{"n_layer": 16, "d_model": 64, "n_head": 4, "n_kv_head": 4, "head_dim": 32, "d_mlp": 256, "vocab_size": 2048, "activation": "squared_relu", "norm": "layernorm", "norm_place": "pre", "norm_eps": 1e-06, "positions": "rope", "rope_base": 10000.0, "rope_fraction": 0.5, "qk_norm": false, "attn_scale": 0.177, "bias": "none", "tie_embeddings": false, "parallel_block": false, "init": "uniform", "init_std_qkv": 0.0625, "init_std_o": 0.0625, "init_std_up": 0.0625, "init_std_down": 0.0625, "optimizer": "adam_variant", "lr": 0.00304, "lr_mult_o": 0.645, "lr_mult_up": 1.07, "beta1": 0.95, "beta2": 0.99, "lr_head": 0.00831, "grad_clip": 0.5, "warmup_steps": 204, "schedule": "wsd", "decay_fraction": 0.608, "decay_shape": "linear", "final_lr_fraction": 0.0, "batch_tokens": 8192, "seq_len": 512, "doc_mask": false, "z_loss": 1e-05, "train_tokens": 80420000, "steps": 9817, "dataset": "wikipedia_en"}
Each number is 128 + 32 x the weight over its row's rms, rounded and kept within 0 to 255. Layers, rows and columns count from 0. Numbers have three digits each. The size before them is the row's rms in percent of the matrix's.

# layer 9 attention output (transposed), 128x64, rms 0.135, rows 65-127, columns 0-63
072:128136115117206126113105105085085124166106105144119136104136112125161115176193101068102112149160140072137082105169213122090152135143153128202190119114107131134134140095137133150159090147097080
087:179158123136142163117136069140211162108085019068124149139142118087099108095192126101103115108118123130140141140110101138111148093195092129127108123115118148164167107146097178092124130121099107
076:120110134146149094208150111111053128146123121169141080109191135094155161147118085187170132158165081112147135157153123102135121136123176190114096126092103082096118143125136124166115053165134169
083:149150147146164169050086161129164145101118066083139168153164104152069100099164170075124135087107131166117140081134102105167153160115143150107189102066168135117124163162128111133128134138151078
089:177133071080115129114123103107155138137144229117079107125150185079125157108129151140163126114132091104112168150105130146094132067137158146155147155084097100125161123135129152030160134090159147
077:125103147079104083116077162134064114117166197137100133132137179167124129134109139149191153139095148120123116085143080115113142197118158157123159155111164062066077183137150110132105112104130165
087:113070154102135098176112087108097145138126230211115096098108118108133164188098106167152153179161145103134117164119153077141122147111168120127162111112084115104094156103130106127146066144127152
084:140072100068148072149116169149085098148142174213060081161134173138146140169048120125121131165130111132137109131127141108062117091117165139137150176153103110144088122133126115136127103155093156
081:124149123139119112221155039134117124175144068112172104100120078093117120125185122107134129197163140146149115174159134070095137149154139128118094150170116163090148097106099116111118079112137165
075:164100181059136097133069138150220110105103141151144161111096123164133090179115092107146115112063183149136078149132122111139128184085122129117157154135143120082070166129163112144093123128164133
077:143181127136117073142120228104076111123142149130115121125118099159106141129148162171145092111075107187105121104160073095121153150053113165114103123087207131097110153122131127156114134147185116
073:183142150129161108076117149130129189143168110107075180176137171169100074106129191123072127091127127157136112084092118105105130100121122119129107085091145127156120137180090132130154191128166058
088:135173145214110176144148115145095106092211113064138126124135138118182126146158121107134085095150139106112149135124127127109127099143047078102110102132122143166141041124092125130148193132104119
091:134143081141146100141209147155078136147107100151139088164198138070132137100197093120161128177171092127136123143166135132082102086136188182165134106154136148148146089105107113088119089108114159
083:123168130117136108057098155142196109088124139114175115187142142158110133095126118075117137100095127183093111116140120129164159158064124161153214097123202146100107178103158111141103137091123111
076:099160200194102171183127060094043160143152040100168097102154106095112130117200115109151133135143139087117133172109121144140090168160118132123116117101125108100146126107128112129105115133122133
084:107084110107116094179109137127110063134094130196106114077092110151149154171158112159143107208100139130183041127140143100095100185096147153155134164150110150121118148105152119131114071116157159
097:118178155161099194078147118103149131118195169093080120185103142119161104108058118124117133076154115093125172113094160178139166108130054087132110092137109100162139123132119146126153162081089128
092:130107175149176160169131102070085132105104046127146103092154078118134137153190112108171082164163142090161095158135151098118122137158140166104137119095089118131104108112114127171142063205120145
097:115075061124124087191169136139080096145069092166167130058108093124134162151195138137144108202166103139154086115144114115106111141106180167157093144167121161126159128094132118131110097149122135
089:119071138141158135086142122130139165109080040119191160096142058132103146134239108100152104126117148149116143096146113111155110154084142144091166123136151165140151168149116113135091093167147105
093:218152133092107106123109152137139112129162251110099118131114163153127110122082208131131111071079125135128144127106070120117132118110140116119117135110140121095120164124122141090121119100207168
085:104118143128141143160143128131192079104049091116148140072097074097145101168197085089166124182165142134114103131195145138139123165080125191126164119176117159090118129113170126149133142144137126
074:198130152105122106108127091162171110132126158129044134163119196121119116112108195105115139113084114117124179149063056136105108096130130107117104161122141111110120156185109162040130135128139137
073:147124114060099080148108190122155053146104136152100114062074141144095123128129125154140148138106160142142090127113149171143124155085102123183110169184135135056132183072140131101115120078157131
079:145181111125041106177145068130172140178153120129096115104086163102097121141105086191124153159127147107122145165129161125099126085173114142162099150159082109097135061126117153077148151074147143
084:147142097127125116061111217116121115135146189104109141166102128177175122171089146066112094063071132118099089094132110130142183097080110130143159133125182145168110168089128147132132169117133113
080:108109167140126084144130149147149092143124148143084149206117144141116118114023121119099182155137133149097119043123164112147166170098089151157182152153178114129118175139108113122100142126083086
090:149113161075191125149087152118146152129094207195109113117099159161132109176050116157123134143146123151148100154122173127129164170101163159136133108070115107091099175152173120193119107134144149
088:134158103165093142115123148120141084137167166104051112149121205078146128089124149150119163096122108095101161127078120210147102067150090102154145144153123087147149118133135128071141193085103129
114:125101065077127099098121178168171052130052070160141149103149145151120113110174112137141158140093144178148070108168108147124093157136175158159108158140141133087109165113165115147120140087167109
102:077097163110092115144088110122222118127107069107141174106075156117081109196090121131142132159115128112144122137096069110136140122116123087145147131133154114123105171177156133144136120202096055
099:157116093061092152138117166081135128113080147132102139085109172106176117173159164072180102103089133109144192092109142172084127126082106082121129131123137171164152133145154130165121093081175174
122:116147124146149139086122067131093059159147078112142168181131188176104131136137125067142171181174105124121130104161154129152102127104158107105132149123145159112027111155131103093118126149150187
125:162113157163200181165156074149121136141122082105231140132094135143115118103109093099146162098149147164095103122112149102153144156108074146125163121134149136097141109157122127175094065168087080
106:188121098130091078087112175131078121150127182111102075152127096125129151112196169154113097176101105139163132088180143108101117096152163170113095136114140125156152153147102135072131172065163174
146:157104144129154143168115184121126111164131136106090132102078058097147138084223115145132118191073131148108074146148095087152137165129064094099115117130156149165129181107130136173091146152147113
111:099130157104091063112094099143220164115115117137055153097100160117114060164135116185119184141109150135117110141095071102126155142131142139110166160134150090151152158117146138115106133193111074
110:129106155108122093118048123163185162102109155106127100099141166100117114155119118066118133150174139106128174184063120111174072132108122091137138146138109109124140143168173124168154061203100111
133:162139105153153146121115127140084097115124096073147111132151090070127116099078185178126129192115152067144168140095106123176039151145119148168101135084183152105170159169147090107131149124123138
113:110137120157104102105147117108044157150134172114201161125148097133089160076177102151079155109123070203116119102153176089122127136148130111077094097146180100104183149134106118122125141137127082
120:101133158130145122145085180084111132109047175154193076156163093110161130157052127127092140113097131129150136161128128114104193132112088088120134108109100061156155128120134140193150093161133103
128:108138095135111131152178100176154115110094079144112152083131036102154140153150131175135108162131150098155178130092115142143161154153128187177129121102169147098068129077093098131093151090100190
122:139108117116132139069141144136086213133141196101125108101190149157110160066187092127114106147102129136100122195144173098147049112148129104096114120155150109119151172115135139174155091130108089
136:138133025111124151198155172110092078145123110122058150063141102088144156070129106095114170136106113111103171180097110105169126143132079148117134120154189160170145149131147112129132114133124131
126:102168171129103107137129069055122104118065096150161135149158111085153097190112120177089135102165170134127147167116138164119154143117156065135107140063201077125125117121102122102158155148163146
134:094105187140109126178107121151157158150164121110126115075122071086134093120219082088112131128132148151108089187189100099126155158145141119116164148122151042137140152113133112114109157140063115
118:143141165105121152114087161146141092145107079138172058094154111127153135128105123025172114090131117114128160141170137118141167113137059128135138107114060109133182094135151142168132057164092140
126:130123106203117137179158118108132058150151083090167093132107149098129138094148148127113126119169097133108140133160125109150131096165127151103128132092200096124194121191106120063184151165062113
137:116131158113057101082084103093102092146099197134171146133151178128086163205137153137114102167120104116121135123126148108156110131060146041085107139130130151109135133167139119149171136131192111
115:193133091113083099143090085126122114155067136119107073113149174161146131153155133075156112100108129111122160211132142096167136070128190102134138119097140140144052154150141150128175098144172158
117:068150183163104134126088120118155127076090161137131129144172112096107136208050137135154122083124178112157159115113101204164128146132137117154106141073145131073080081163151137160145107113121123
135:174143101140198124174094163080164102091137094090086088190087096115184061163047177166120153129121163092144085143118115130108127150135131139175133149119134106156153150129126139114118149152161102
120:107123142164111157098143207123080095158153128152077176093111138155118119159111166144121143112112109131155113048203139183078112149139131097113092113151129135124167096113115159058130185085145093
119:144097152112152152144079105149161164109205097064107111142117190132120094127145149071178079155103141113122121166133133111158066113108103083165155111150092109132119147140173178170125098172091076
104:135139165126159107092083124122204152113075060156122120155094120116139118172063127179133130062138156143149129069131117166089197125130111155118155155088131110165137102098114151098126107159154197
135:150100155199106109141080131120166115125145142121112077129035157117164104128174123110137114080159151145117092096196121163122123134157135138097188150125164080133151104159112147049134165115077153
110:112126182178109158140131173091073129124096146108244141110152094100131151115159150114080117118128096185145155114155162098092109157139072108104119104143157116131213112143113106132147149081128101
109:088108125050069097019085158149225102129110086148083148129119149144118134175111113151118147159144103130150135109122122138125162150134141114165093163165132149145112169116157128098121112165169136
128:128075087130114132075159126150117134134154138114146187087113100171091191106185105132097113154135066163116112081158153087179085142157127147105085110208152175120098160151100104127101143103159105
128:145115157157036131192129097132091168148082193120196111106111085079144148123189147106120115099090140156134144134126131097112155128132111122095195110117180057128169113123135117139111134095104154
130:134133182159153173186172115113089106136150079125255133180114139124110126103092121110129086121142126148148118116143175117074151124115130073185114088109104106128118092098109159129149123132085098
119:137098156191094111125085171086104169100082197169155117093123040103121140159129125131102167151163145158142110086163145116149124162121102097080092094171164115096163113103085130135098164154161139
# layer 9 attention value, 128x64, rms 0.2, rows 66-127, columns 0-63
086:140098087165140159107128155146191047121143104143115134138182143125127146082133142154098060122075077181097138115095136155160116114065141140077119135157089157080147141130162168161163149111070115
079:091116119085113119121113113082140141174149140163165098124119093107164130160142172101146153159162162048190114067125199121094124194166125117143110125170153121152170115100112143136189093129116071
077:181132146058094122123190159159143203129162120108094142148164134127116134107132116185158124103116125199089145113152097137162108110138118128102092075155125146084104109163079115126111119095030118
085:084081165153172126128131134211094074109184114137173100134127071161166132105122107119106109094138119157146118105128112177143117096102124116140134116148178164154072113135128152217162176126069136
071:138142163030128087145153172100075151102095154127154158152112071098089141188140107114144152106164127119136135094115152123094133139169122137185137102114166112153080084168106144131222158116121128
072:082075079115085114148097077150057155173175159153138122127126102128164126131141111096147149122164177040208114144175155127102138190117150133172114126105139114170130107109142142154126089130156117
080:118168156120123126119166111116086121129193141130162149123113119125111140157118090073138186135149169042146093127085143156083149188087145076208154170122149100121148171121111102139174134128180145
080:114063070162119144130088127064162126139066136143119115135144157095125143103137132119092033124124163094123112132105136188156107154141088126147130111141079178138191103098177157116146154196138147
082:168162085078067114151125116165118157126089168110097106150144144104110161111138149148135168120143152085121147146140131169143131125176104042176103155129143091136147064144078116169174089075078088
079:148145155069106111130144119113126174115091110116133134161089085092122097163131135134159143136165174101103152097126165133157136163229111106134125074144149140204080179172072106124125170120103178
074:120133173125081120145154161134098142098182107075085160125119142128149124112137074123162144109138093130083175148162137159143139097098162100128138056123155131085074197185116152135132188167075176
086:120141103166155148117097114081123178131022113171117107112121140136161135161110142130121145131100090150118105128145117175160118145097134148078120109068076099068083177122116145152041134176151141
088:095103194165148156107140133042135091152111102170165160136151124118134139122143122096066094118130176120165097119046128142120143148139122105096154105132096190076186133125113115102144163183155084
081:167150181110132144124205113127110196137140134112091140143156125134118130105129177154109126112145164175140163084126086129118114106195094118159097118140103141091093048174080072153081138104174092
079:117117049106104132134079134073142079147068128168127126108137093107139155177126139118119041162088088197161140103161139113122133118140128194117109109162137157140151138123124183076190143112115112
084:125110127122126133129088054123098155131090127139150158142124123086063117152121122086118138138173191074132116128126156132121128135176097064194152144155122128166232098111122134064175094126135134
090:111145151176178115121134148173127139132122134133113158110090120166158147147114155134129158131140047153127147113175098089134114089072157204131121138111119081073061100113130113153081160175212117
086:116120082097059142120107092112151143198112142191133115121138104104139128160105092155134121152113140118125087136138187128118122151112169115093091140175108132095228154097130172108155109119039094
090:098120128133138140121103078096130112143098109140145095134162151088089100119136104102105099138115208086125096162107189106121140134195095099112171165142115175193222111104156125063144099139136138
082:127134094087102169144136143138166125160099109164112086139203176112128123122142140164164103097098181120096128186139138107146120163179134111061106132128108140070169127133091106085101119078043087
091:124114151104122111131123140165098177098122140102131153137081086161145122107136074109170140106162131115130120131165122144137144136167109134153122077124146114169078101162131110236169231077072134
083:127159070128106134133113078112176139168077126127137074144164148106123156096123153153100114095097184153137093154131131112164117059159112065107115164144117136149165079127105100109104034176152088
082:112153126105125131154134141171133089091147113086129127127143095146112141097128128124157137097094100126096077095121121164137110132078141142150153111156147137139109143148183131219255180075108141
083:126171153136150133135114097145136100138083138122152138143096121082107151118138106108084073119155175102116154116122096131123119068183094113168153162172150119244148038128170121091154125117144157
083:108081117197168128145109139106138037117099140083154143129102113089114149096137166099092085140110112111145100135131096160157126120059100120137141148169150153205131126119184163158122131194174162
081:144155189136107129121184098196090134093128127137105144156119104153110103143124090132166151130158121126110126176141128117074131155191130114117134110102107079115060096142065083168038177135157157
080:177157149067132107131155113116093142159164125035106178134124156125111153173144150120143097099127149073117175099128088085087135101115155147174156137139119136105088103127124113123122119189232120
080:134138122072093102113134086160092143128214165082138130138094111127178125124134119128153197139154129070182164107149142108151109103149159089190105131130170075168119098125110099142208104114101115
080:100185164171209124142138123145118080113135108134167135124107081161109132141128154091095125112118075204131130083142048120109122081069125178142149150127142106144070136150140177139159130132182149
106:148155198115126125143138118103152140089124128120151127136136146102059125089131134132081117127123162163133154112056115126119138087163078043133155134170131137171166075143130100067174056113079100
120:066118182115144157130119123177165194103121129114144172114077147149132059150125127102108116124159177169134068154150094105195122121107134163098155115085174117095118151062097163117096127125119180
113:124110104100128143126123156048131166177102126109130104112174128117150173129119173119173132085131114167058121008156099158156142167162097136163167090137091116110143139119114125172149101120155160
126:107121135151113097114110092112111148152100088200124064124126212148103131130134096122090144113140151185142124124149146120184099071093154129176163102187173171101125147169119077150114180078137124
131:110153156166142107173146112162133111078118128185153120117137138119046114090134105097160119107150120174139082171093187062141164162074142133130133084150094109123143142124070151081112137109048117
106:179113095113113137083136103129094157207128128087105120118136104103189172109112137124166159147097072102142189133147102162103088094145139081160103143123103142126137136121118087156157157178231106
141:085117112122162133192163126164090173162131163144128126136099088108156175059149111090181143102142103114111085127124141096197106130151082117127090201082142168102132125070134118139177129136171098
145:110105170087115169110141107178166218137156121141136129135084120092150085143126123115103125133105182112140045171147090128120129157162125114057147162083181149132124129073109158084167150108098146
111:120075166086122124138112141113165166107146125140115148109129193140137084129132175117163089106137184115119144169163168118152139133101088102065204102104172133092132068097136136110093151209104170
135:142104091166163149173146115162122120117099137075102114121153161105150094181130174127155137125128099081082198157076138102162096097140114114153101119108171141140112089155039092118094176160152185
121:128169148136155114144163102160115141136102127166156175124152075089075162110120120163112143133110096141148153178120069111081102103072145097095070127152125135057186092137109187153153148159104066
116:122180203098111117176095175090161067116119143113186161122137106139170153135103129087168113138060147128127158121138102070104151178135085125098098158114130053100127133075151120130093122148140164
135:127167052130103137132186116103084099145179137126118101128139085114176095168140052105092138150167141089075141131109137164149125133136138139144118107093151172174080137158110181145049110109160165
136:152134146142146115143142134082144171130094147136120165119177141135080147086124141154134107121139092038154122160111139071085105084123096114096154163094143151110181071145164155148176116221128078
138:117125041155127135167132173131142164135133158116091076115122108077116173112140135134169141121137123078089100114109120168216106132142099085101105185137150144108144124173116176166078112097059140
130:103183153101125161122126125092116095139110124164168120132120110065156124174143155114110122142130180157072190134178071063054144097133134140135085135119152086130112092116136095155115141077082189
132:133108170108114131135162160168057182128205148128165124151071118084155114081142117104119075202175151122137103148115119087125121111143123124078142153090124121064134100079178140112156128127090092
113:104107165133121127135095192118131114146151122119150092117143117183109158096128110067143069155117108107193176120134208133183159193152113140110134072156092082079131103135151094124121117145095186
141:091129132177118153109150150176112158113146141087123137100091137092112135111153179120165129143148118155156183170147126150129122052168180115083074121129103064086152138145071126105075173101060149
145:109158188130149158116124094109124135168078119150140181116130149154114113155121170124143131089079154167081138093209099111145107077084137102139139119162169136079142100103162088169182114195161168
109:132171154098060127110088142091141153196117122125110092120134178090168171096115105093127127118143125112106124166179145139149143039128113101169135123119111117132165142139168126173157107184101220
126:121166183107121136115104134121151079041127107090158161131147135126104066198117112131126132104171185086090172082117123089114161128130136123166131116136111126085062102159157097121099151146170191
145:132081157125155121164088141162150120071110136097123102145106119078215139149128183103170121132094122126105112173133129118104137137167108135150101149105142082199108189091069095131122157051143164
125:143113117175168110095110105160106120120063123099135113141126091128169117134122148178094107126126121129178105039180091152133122145179162150135078132188093114086112084139113145131162100064196098
117:116064170114158100141081147114130190090124129099132139157102178183097089103130186137156095102183116121139093156141184076179118096143094157124158067096134134131158163117133128086179135177122134
109:110114136111096130115103111131160087181114104139168086133117068123159144154128109084108129138100165173142157144118124143059197203176162170147152164099104112141087168111094113090086183096128169
142:125089185116079116079127133160091157124152145096120128142095142081137110065153171122139107186143161172137120097169160157066157108184174109148108133132071099074146152122100096090136190109138098
104:132162180178172129160154113133081117130115150094161170128162081118127126084130156133152114135114113176096220088119075100113094160098137135091089103178081098074173076108118154140089147135133118
127:078095127112151154081102105145159171197103102164102143125137107138174105160119094110050085129132178130180128168146097167163123168135116117104166156128208161110110144101124113185102123104180132
129:114125100166153102132154068185111142144082141170095177099155084138088125095129083154086122113171111124126100155121115179164088103084148107130149109140141185111170147134134167202116154162174063
118:146171152097067123136169138096092164158169161107162141137123106064138120116123146088156157176122096154049148082114109108132136132083155103119088108118059131069175113101141160101156138194109114
136:122148145163153089138111148090094063117117135111177163138111144162113132120125156133120125126155113203189175130148130046122130129066151192145071068144094095158118150116116144088096088108083120
119:142142164117140084134156132164110099115101146176135147115156069122179136119133139128107126124099176129052095133191118113093132179100143118089062136136101151072114083101133096171137184180199113
# layer 9 attention query, 128x64, rms 0.166, rows 96-127, columns 0-63
140:158196127120085093178135181125184106109100100096166116101076186100100125171179130161121104171113161123152089173153116148125100120133063095137128140124060133091143097119149084142127164112083113
102:076124193089128152132094083135131130176116133113100073162187125111156136098098084103159160129168202123090119101185176088147125172133163130112159126051156112156107121169124101145113099131099145
065:126056131118145157111163160069118118122038132160097101111184069126166149139096175105171128106123159111095123169168132093160157156120132145099119107133102157171138127139140129113075109109195189
095:131140097156136146109145116177092117123160164101121105193139088162098100094072135043108150072141114110112136062077113109147208087093159174113142110129184131155107127118143138105129170104145103
063:177124152106091121093098145137167137182190146103138106136147088087103150122185054139101084151111146130121081125186162117100093172166117161105144125092174076079129092131097179118113136116086155
136:156076165089159137089099121133094123152186172152102108162217117119167134107112094114124115108131147077173156125111131104136121138103154175099149168109202060124109143185100091112118102114083146
097:101120145128079117164126123126140177136130135134106140093082142130146131161144099155137181126166132065124124068064127130066076135139203192186098182089136157101163129086096133095147129157152155
099:132165130153115054148173143158127104157107102128148125091072136131065178106121091137110183158127173162100089206172147150093123137144107151128123161157085115145110107128175104159054098131156094
108:086074138156192127104101085132083160132152148097151116150170053148181112102086124097139154081190088136143150124126136090142130144120165180086142105124201078143133169142106142120127096164094120
080:103114160122161178068126108111111132122114179122107151179158111163136125126059113139124139072140103097133136068086099132160155096086159137138138078132175173170087181121176159060151115157156157
090:100109176098165146109079079107100113161144156145095127204127096149190137080059104128129183098178136118134144095131123110135124148082159125128153124085144137127049189128164087116137097142124168
063:168134095179111147144173145170129148110153127115169144092103116145064137126204090109123077127096133133137113102201138160092108126142126130111109096149111139097187050125099187127063129088106099
105:187138110146091113178162171100127136120091080163165132054095166113122142170197131156124061142123118118105140136165152146093116128137091090132062139140085164106171069143116123146075154107118100
086:118139114102151168119147118094103113154068171126120123102171086139194093137108187155109143143133106200155128200134129106140104117066109140114122163181092099103167131111071054123111093140161145
091:123162099154187146102142172095153146129103138136102140105098175163075108140152134099138120142062129135150178115166097147106103146046094099075085132172138099086157111138183144187062116126119120
109:135096124161149108064108119190135124145118162147159136104135048123059093105147138124139097174083125161163136180152176073145120158123167187100104114078129091075115179133133146123131089101154130
099:121107139116129144109028110110112186172151139142117114134150036191140109126092152130157142144128111092151162127092155149120157168099167079098082126087148167126143191097124106128139144126115195
094:110144136130069102115123097103117169118101107060116142134143146127126092140135162113148159089122154126186074148089157155169124173188133062170153203147071110176146124124120074153128149172117085
099:136156099135187170137123187110132125134162127119123133112087054112091109127113052142151076174123132085131143094164087135165142111105148074187117112095115122145096151154148155179159070084177112
106:152159125186087151102079131098130189190092123061137147109109124124166128123136083051156106092155099064101177104174105111113141156141122126101168157095174102128152147157120149156124178148103106
111:132091079185091115107088100168105173146120182117156051107113111148139160076115112114120133057122097136077144128190142143121180071175132122132141143159131159104076174128154136146119101151104170
117:108087151140163157124119125164068119115146149065118098151137082143082139115098124132099214090134118120101104146152111141160155157130140104159128094159189067188125097148084187108083107081159153
087:143152143142068185152088071120149097163119107094117097102125134114084141156146103163138169184120138131148123158116069115106174150080100098164044200118118151149151086152129159173114106093103135
098:109126131092078154128130109145158161091083136096120108119110149082139143083151143128107088035108156098149161140128163192118107122135084061136131145177142108114177133161153155168106217110166130
102:153129073152146117153165123087116107132067095157073123131149185133189196133133070152105131154129117106125130104109165175130135112236084081103109175143123138111113098157158167121147113128118106
095:110114072095120147145147146130119101182117124137152144143111173097106118091130177193105145185115069192179108124019107172149140081144125115114118176101129066132143103140129124145135120092123146
095:095061120140102131099090128104172108102115120127158123147150122092156129162142128154091103130196102121119157176146167082120129133053126123191139143113203119226100125134096113128077108166150143
094:124191125130168104134117123167043148109081182120124116125089149174124148115171138162155229095127145080115172133151142133125048139149105131119146058108106097167120145139146129097109136129154140
102:095120195132176120161141120119096132124137118138186148135069104111161111133125159162112122158119114150091085117149088087071125163158134137110189121168172056085124147103097172124053099188126125
098:133205091135110130171145150108127155125157131088069158159099063147143169121154044087111104132108102097153109139147188165112120144117150121124096192169102060135145132120113105120120124058122148
096:134095173136139128079116147131148093096155125175121107115207169164096124105109133075186090128122137100151115127115146048152164166056125107135154074123160104157142164148085137077105127142068129
099:110096111115088106123115132080143140158155128106107104120149137155185118154119193105162091067121166134164072149140145111175105173092155136098124060105127098156067177168155168170081143080102145
# layer 9 attention key, 128x64, rms 0.171, rows 96-127, columns 0-63
129:146140111127098150142153164116199101109099042130160126063089175127108149192192128173101091118078110126118126121090113149123104090155097116137145142143068151099174110124138172132130168125158078
079:069126141159191119098108132161061136105201171112094187157174121138212069141072120105139138081149110170155152116140120059120157116141146155130119118141144152130105098114110113126107114090121141
110:078140119102150164093091096115117165121166192107094118186148120155138104107057068084099156111148088154125154114096088128168145120145194144145102123120154093168097125179117083145172116169084143
057:132185132166119156039158136076116107145167159083105141174090131164121075086087124120130115063122089130126173058134119137103146142176112128120169132063129128168102112125130107111177150163155118
121:173141122124074097163150144120166082125101065156188116079089158128115127191210139136110108159127166098116124177144139176123074107098090136123103131192090155076166101098139122128129133106122109
076:085144131146153076156139153153157106139088076119119161074120159145143129202163158120122099118148126103072065149126136079106164109068148061189153118160079165162108151120128178096137102117129122
093:130106087166144092113178083112111136140074112162158173166122140144133136120130177118092112151124148110176053134170176061147131161154155122104156137138180168098170160125085075128086082077146121
099:072097110092154185120114105122086120174164211112120119179199108118191125091071081125161160102162112180124161100155135104143129122123147146073131143099145128166077099168115126104150120118120127
100:155130116129095111169164171136151102106099082126140161079094197097129143184162185152079103156095120117120094155127145142097110111133091102176121171200121162110152082082150206097110119122136122
104:079109153129139156072077103136140128144129193111056127201136107141127116087042174113133169123098120156113148088136110121161197151143182158109171121099181111137115176153121113116111115120112141
085:048087144098181193085094104112119150129145198102101120172188119128137139077065151113148157087126118135135133096151096095149200114150173142118165140103171112150124152148087132099117150102136123
133:198143136136086100175182145103139099136098047131177132067074138126136120180216119153128085172118139099123105161137157164114087113129097101133093128146086161088164095113119125144134137139131104
101:172146117145084098170161135122152113112096044121177141061075129137125126198212118156133082178130134112134105170129162153109086115109082082134090135143077156112162107098123132140135140151139105
157:171132095128094102164166145120167134108141048148173073094113160124085165178202116156112090155105130106131116169149138133103066105142102084162065149175110144104158116100154183143134143123145112
091:173141159138163173120138122111095180159152203122091106174118088089170124105067095142170134094141110168081133159149126154104198119127166064166106114133125098151127146137123080141162059136131124
100:170140120100106117169178111144133089118100170085162110133149116099099117129193087144151158109131186147147170138129155118139084067112141083063116099168103184110106084127136090153214127134087129
101:174105097123102127164168137116146171044085104119166120094066124115120160176230116148120121114125140116152116149129136148144096120166089142094122133163086119087192103111131132175092107109152076
085:144059045147151154147087166159097141110170129141142140088100144134101138141061133089104122146142139142145114138114081090124108121136134170108119104150160171127141098126150233133056119148136184
094:111122129097109168118143097148088155138125112174075113148138102135132133098190152149164176172161118212137090132153171129103160111072087119102129098152096102078152093084118133158119198191094122
096:148087112163125182155150126158153124122153140063141160140107128168126075171105141147091080142105118181100123132109134159145184185113098053161178086198081168118126116127104135149078118133146095
114:148125117103121105138197162143124109119115093050166183113108146136126164112167124128095124135076100159134158157120169196129070132135090092134111118141083172157172135158116132077067187129119076
110:168159075143092125145113148110123120168107041150131125104109183130144145153193137204110074152134115111080150119123160152110076091133086162070088133150108158117184102100113136136145182130144107
087:087120110115192128107083094131082171124127151070104136181151089098149106129095173097149134056171115184098127152158162095090135128146124178073117123197141123115105140093137169115178137160133100
092:139160084120146143085090147174114159123149113059135121158081112155149107142042102063107118136110106166115138184122081137145190121087170108132085143102145151138132156157125113083138187113146188
100:061109169159155114088106126122142148107151189146067150132137101155141104096115145123111188101112109161073127102178147139188146121092179168119153090085173117182132186138111081111073121125129145
088:127141140133098064109123120117161181131119170148114086166130102132130105083114127151159154069134118117096160085147150045102169094121130170085102092119147108173123135178173163123114162145200193
083:105110149107109107202097121147157124125128058152096121140141185158138187155081113125130082108143143123107072100091152166167135106107086086121124159124072150068140121164145177071168124123092173
093:176120081118156167151124138093137146146137093150121137089147138110159090077159149188116109136128103105144156121054125102172132092132178048116119177122162134117159112108086150137089213069122113
096:140039110145125117115137132119150125155091142118132077180202191135104129114077084119179111134145163079122160109142125135077158121135088161138126146143148105174124106134098063177177146076095116
096:082131097133159164108170136114089140151115176174132107123120102140126087132198145114100161119130098116071074151230107180140142110171137135041143099100118159094122129158102132160109113107160146
099:166096178103101113215107131114122126108135076165163181067088138109127112210145105121126081151133122112112159088086103139106099141136126093190115145140066153116131113082172142149179119144103130
094:175112148115141182187059117153134137117120104123183126078108131120154143160175034108094137182119108114126130138053107140124149070160132141162153119151070141111181126145148139110121084152159150
# layer 9 MLP up, 256x64, rms 0.233, rows 0-12, columns 0-63
110:130147112150096129106136081101122164162159131126110127156159060111104145063128143128147191133141102149132116127124146164127152216150186082129095129117096079097067195146187088107079130138131143
072:134061135138231153135133132073102155096146116149087122139144127141172110131109171177088132130161193110135091132081177142098091109125123126120098146055182114169150168107124149142151093126098103
101:183068140120120120123132149182113137139140151105102149094154129140106084119114137117106170074127151114066056114127155148133139161115120193088142103121177126086131155189102174069136078147135201
088:082054170106165200134089091122116177098091124108140127162102118118171118121087153107108116071157177170161168124121163100098144114121125159128148147109110120110123179147195134170105082091171162
112:090106145132179121125035151142126166163166142073123136114160120168110119107117150071167138119159191118078152174142116119133172138138114185158123142103141069086065124111123110081149085144092104
118:069113176083099151105150068159106155157128144131091127147134110122159145109123148056118151071141175138104157130149110135115147161152123212125099154131139151106054109098159048155145169136091146
102:101166125120220158132118157128119081100124153076086129116192138126118107108130058085127165129177182149061136119112154106120129123120160176142156180050133107149118136143131096104094147089145130
102:098058146136168120146156105147118144046155139130098131117191135150112123078159120154162181111122179117180105073165127092129131123116178146084104082141118182117146085187111105113156114154083102
077:129095080085160147145184085131105168125103119155160124107151157158145153102086143120136123062154143127146177097050168100091106098089129146116129108121104171179127135135191106164114059103152181
109:144069105076130132120097114207118102151174137112140118136133119162127105072124097088165110137144126088162116127078096107168183128097221165104120161099130121160093119148131154145095111142069190
083:114107145150130178161129058113103092134136155042100159140127161107149086141073137080165117108090194066116112168134072144139190167112112117117167129084098128157125118162144163174116130109133146
080:150155160128124139093140135126188172098131150072152202125084146105096128119088100166112083132061123182110105116134095161154195096163102131148162180109108159087137095166101165122145124084133082
109:096163096132169101097118142186103084119116162128108074118170104184183074076103075114159153140180148184102118142153135138108136149158166167093130066109132150152098083120140162112120177084117121
# layer 9 MLP down (transposed), 256x64, rms 0.208, rows 0-11, columns 0-63
109:081081181158144130195187117175164156064117083160162125135111132111180121138103154152048093131100112126120181084154130126124159154156107083100089074139116088154167127116116121131107142121132169
075:130174141111092141140071119142129110154154184067183129176138102165095151098065070098126125101115094177093139142149147145123229130155104094158172081158112112116115116123122113131133160098168122
100:110140151123072116169093093103186180107090125140155116163161109164108130091165112139116127157180142087119140127129123124132083188155220111094095122165135138198126100136063125116137157077113162
085:137195123065114112158145112175109178145121175129133114186174095068149121116107174112098120147092082134162127135141161117169070123150146116152110131083093148128180149162104098102050172122148101
105:139134176127149162171107170137111118153092135145140151146120130123163095040151102117122032123143143177148161104140205083122055120146126124172120168163120145140072122073124104116127160114102125
120:175130112170167127129038127166112158138119044177099114070155128146121107084166157102156117140149082138108120148127098155119095173138107137149090039140131110162100130170105110140180150144121109
105:123137077150129121142174143126130129098109174132174109067115151073104099055090130108084152186128137139155099121196153119102099132136101087167079133131094181180120163168144137138158164060128133
096:103175138063113100173170074099177105132132023144137100094135153091087129139223124129116105152136151142159155088111132123114127134177152160117113149128135144132137148082171116159151115096105173
073:117157157144107190116068128158114152105144186057107147210085063112102081101105141113123108158107139103113117154145124183149157165150162124138121160145151128103129121116126142072140125095188063
110:115191170079072114159136185106167169140127113160072086159144150122126176163099149098108122106148152121185167153151164120122136134108115090095142109132170091044149133146086088139141117078145089
089:123093099145128134162147201131121085158127143131158118159136168157110109097129083114115185128142167201090063118153129142182167088167150151182065074075136106176138093137104121120137103099125118
083:132114111164143109135107084063110139142167123117196084065145103117125142139164100164132077138170179140145072166174179146106149118126210151094063143144142078131107124127115112145167117156093141